config.toml
num_hidden_layers = 21
hidden_size = 128
num_attention_heads = 4
num_key_value_heads = 4
head_dim = 32
intermediate_size = 512
vocab_size = 8192
hidden_act = "tanh_gelu"
norm = "layernorm"
norm_place = "pre"
norm_eps = 1e-05
positions = "learned"
qk_norm = false
attn_scale = 0.177
bias = "all"
tie_word_embeddings = false
parallel_block = false
init = "normal"
init_std_qkv = 0.0549
init_std_o = 0.0681
init_std_up = 0.0785
init_std_down = 0.0785
optimizer = "soap_variant"
learning_rate = 0.0082
weight_decay = 0.0
lr_head = 0.00912
max_grad_norm = 0.5
warmup_steps = 200
schedule = "wsd"
decay_fraction = 1.0
decay_shape = "linear"
final_lr_fraction = 0.0
batch_tokens = 65536
max_seq_len = 256
doc_mask = true
train_tokens = 278500000
max_steps = 4250
dataset = "wikipedia_en"
Each number is 200 + 40 x the weight over its row's rms, rounded and kept within 0 to 999. Layers, rows and columns count from 0. The size before them is the row's rms in percent of the matrix's.

# layer 15 MLP down, 128x512, rms 0.079, rows 100-127, columns 64-127
097,210,154,189,225,244,189,197,124,228,180,178,220,225,178,160,190,217,200,194,287,273,162,246,214,116,166,194,303,290,153,268,197,222,189,216,187,218,226,257,227,220,185,125,228,191,207,207,139,199,235,214,232,178,257,145,229,257,288,258,301,225,219,181,129
100,181,208,166,246,217,255,218,170,228,162,251,146,235,191,271,201,160,197,98,204,179,242,181,258,190,220,136,168,271,231,200,145,179,227,175,177,219,110,271,191,205,209,208,180,158,180,245,225,317,230,181,150,274,188,258,97,175,176,170,210,257,238,218,179
095,193,188,244,141,209,178,180,141,175,211,206,187,276,189,148,186,212,199,201,184,269,124,226,200,132,196,121,235,209,264,252,223,220,233,186,207,106,195,208,141,170,219,170,156,254,170,202,171,280,230,315,251,223,142,276,180,245,174,217,218,219,230,240,221
094,243,255,210,229,219,156,205,179,146,233,261,175,200,188,118,203,247,213,217,205,204,188,112,249,174,184,248,201,227,192,225,136,167,220,218,175,155,280,216,219,220,177,263,186,203,223,156,235,236,207,187,147,201,175,199,237,146,260,162,174,250,217,264,169
101,233,208,242,168,202,180,138,235,208,131,65,196,210,210,350,167,139,189,142,214,210,300,238,242,276,289,208,210,210,280,246,144,107,290,211,162,157,231,219,213,168,215,199,173,280,257,242,205,211,224,207,177,211,170,178,176,245,113,189,185,194,221,139,170
103,215,132,273,234,200,220,209,206,159,258,264,221,181,151,229,184,204,192,215,219,194,136,177,201,237,212,204,236,211,252,216,238,200,177,191,206,159,229,190,232,182,247,217,161,268,250,199,185,197,187,185,180,214,161,205,157,207,243,223,264,178,127,243,187
095,139,219,146,181,238,170,144,218,177,204,239,199,203,217,180,199,191,209,242,251,242,196,169,173,210,146,188,174,241,287,191,219,211,156,212,163,209,201,235,237,165,126,177,137,251,226,137,253,243,139,250,183,266,192,178,223,174,172,189,183,209,191,231,154
098,224,182,206,248,242,159,152,179,185,214,229,236,203,269,175,239,231,228,239,214,251,154,198,141,206,160,236,205,207,145,214,142,219,293,230,177,203,162,231,144,223,168,174,208,189,163,145,249,288,164,134,144,198,283,199,220,162,213,205,222,174,157,179,251
103,152,142,248,251,280,181,156,193,192,215,207,150,239,318,146,198,259,223,197,187,153,146,183,174,157,193,212,205,205,116,190,197,186,235,165,216,179,237,124,204,234,183,216,206,248,151,315,125,171,212,219,252,153,200,227,182,187,159,223,184,188,208,173,216
106,186,184,246,157,216,179,196,240,251,276,101,267,235,187,187,123,214,222,199,191,168,219,247,250,122,235,237,218,221,261,161,144,191,165,160,275,216,202,229,141,128,264,245,282,242,178,188,191,230,261,199,242,210,230,166,262,225,134,199,166,162,236,206,142
100,217,139,227,244,134,100,189,254,208,191,285,190,247,198,267,214,183,226,176,166,183,206,188,202,219,204,182,253,213,174,289,190,176,246,148,209,221,159,211,244,248,206,166,123,213,224,207,194,176,224,81,204,198,209,187,239,134,279,193,204,168,210,177,222
102,257,214,144,226,166,181,191,186,263,206,185,157,178,217,143,190,187,124,280,231,240,166,228,180,178,105,154,233,248,226,242,162,196,141,167,215,173,288,252,186,189,267,188,126,153,116,199,181,210,181,158,103,167,231,148,262,171,144,219,197,234,219,192,212
103,209,206,253,81,159,203,211,246,179,262,175,199,240,253,244,208,167,251,197,247,223,188,240,138,193,211,227,193,187,198,192,255,158,243,192,167,247,155,186,206,165,176,232,215,159,173,206,202,225,238,249,179,196,219,185,135,207,201,325,145,222,238,191,240
100,222,198,120,257,232,222,149,234,252,219,236,180,164,111,179,204,131,163,182,124,131,149,200,194,254,158,178,222,165,189,187,219,263,206,244,145,208,168,258,251,224,149,199,225,124,207,165,215,145,148,192,150,190,171,243,146,121,302,128,152,234,244,164,154
095,242,164,203,202,178,236,239,244,215,146,168,236,189,250,228,207,300,235,172,196,186,183,239,158,213,153,176,182,202,227,153,226,185,176,182,231,194,192,162,269,270,164,187,222,147,176,261,191,179,201,198,183,167,217,250,203,176,169,209,232,294,194,186,171
095,181,255,172,201,194,253,182,224,289,169,185,254,162,213,143,248,208,175,201,147,254,218,159,146,183,212,238,264,198,212,230,210,157,200,159,157,250,198,199,266,197,181,229,191,176,179,229,188,134,209,270,157,184,228,245,211,266,281,222,218,259,112,257,156
102,175,201,190,206,192,215,217,231,229,200,206,225,237,142,169,240,134,185,191,202,153,179,216,188,246,193,164,160,124,236,158,171,297,176,240,142,268,239,192,147,180,232,232,182,242,183,220,161,269,258,231,181,201,288,172,264,247,184,163,162,148,202,206,210
095,106,173,161,244,176,210,242,238,257,191,202,150,140,234,114,191,123,181,223,238,186,180,236,311,249,317,182,266,244,254,176,194,147,217,234,153,208,219,237,220,146,193,197,187,126,167,168,228,178,200,182,191,218,176,177,146,124,296,157,176,244,190,255,165
104,201,223,251,198,215,200,197,247,187,203,147,157,280,214,204,218,225,196,217,187,161,152,219,184,185,170,181,164,163,201,146,247,195,165,220,203,186,209,190,226,243,198,174,190,220,134,248,203,177,153,164,170,171,152,149,250,278,184,228,161,191,254,206,251
097,183,123,222,164,121,239,187,204,239,336,199,192,181,161,231,219,159,168,233,205,163,161,213,206,147,229,171,246,178,178,163,159,207,163,228,155,195,161,177,246,177,258,235,138,278,274,205,231,186,274,190,257,192,158,169,224,237,167,129,224,171,185,109,258
103,242,175,157,118,192,149,153,202,136,194,141,225,234,70,222,168,213,201,215,310,197,175,209,155,209,247,164,136,229,217,211,189,217,137,207,195,233,297,191,178,207,272,173,183,273,223,187,205,179,194,207,187,212,262,197,92,192,130,268,207,250,152,191,164
100,202,293,184,242,210,189,149,182,211,183,177,169,133,169,167,201,166,139,271,190,164,139,148,200,172,188,217,233,195,203,203,247,202,179,181,221,167,180,321,151,168,199,226,223,155,240,263,245,234,188,194,165,219,303,186,232,209,237,188,166,245,183,189,238
096,250,255,208,191,172,242,219,157,154,191,144,248,218,231,217,219,243,204,244,214,245,177,147,210,301,249,200,207,197,184,227,261,238,181,154,173,296,193,235,246,158,182,253,246,232,248,155,262,197,217,57,219,170,256,215,182,164,172,226,213,227,237,214,231
098,211,206,218,208,290,232,245,169,189,125,249,183,153,187,183,230,235,217,134,149,206,173,274,210,177,146,168,193,177,145,206,161,170,224,136,225,242,197,139,197,130,172,149,218,136,243,182,235,184,153,170,237,249,200,245,263,231,218,217,272,246,229,170,184
108,225,115,185,217,217,168,115,198,139,226,242,126,187,179,170,191,164,185,228,198,153,188,230,189,251,216,236,223,145,160,280,196,192,247,137,185,175,247,136,239,168,260,230,213,210,185,183,255,174,258,271,173,243,222,191,177,200,213,221,244,232,168,157,244
098,159,226,159,144,193,228,220,233,179,175,189,113,199,115,222,164,256,103,204,227,194,179,272,215,255,171,227,107,143,248,175,129,275,157,251,218,222,137,160,193,148,209,226,180,246,229,185,197,207,185,165,242,215,181,160,149,221,211,222,129,243,230,177,197
101,186,255,165,187,215,296,194,141,196,233,219,201,251,242,176,221,207,213,215,192,211,194,147,126,252,238,147,194,165,234,215,222,205,173,201,262,193,163,160,142,150,187,147,224,178,154,295,189,248,218,226,153,139,215,199,168,100,195,182,170,130,162,154,237
102,249,236,151,145,220,302,166,231,214,198,195,257,233,227,207,172,213,190,214,185,114,109,181,192,279,156,189,125,147,251,182,208,183,229,151,224,213,236,208,133,129,226,173,202,265,164,130,195,217,183,194,220,159,224,150,166,95,147,189,216,174,191,220,220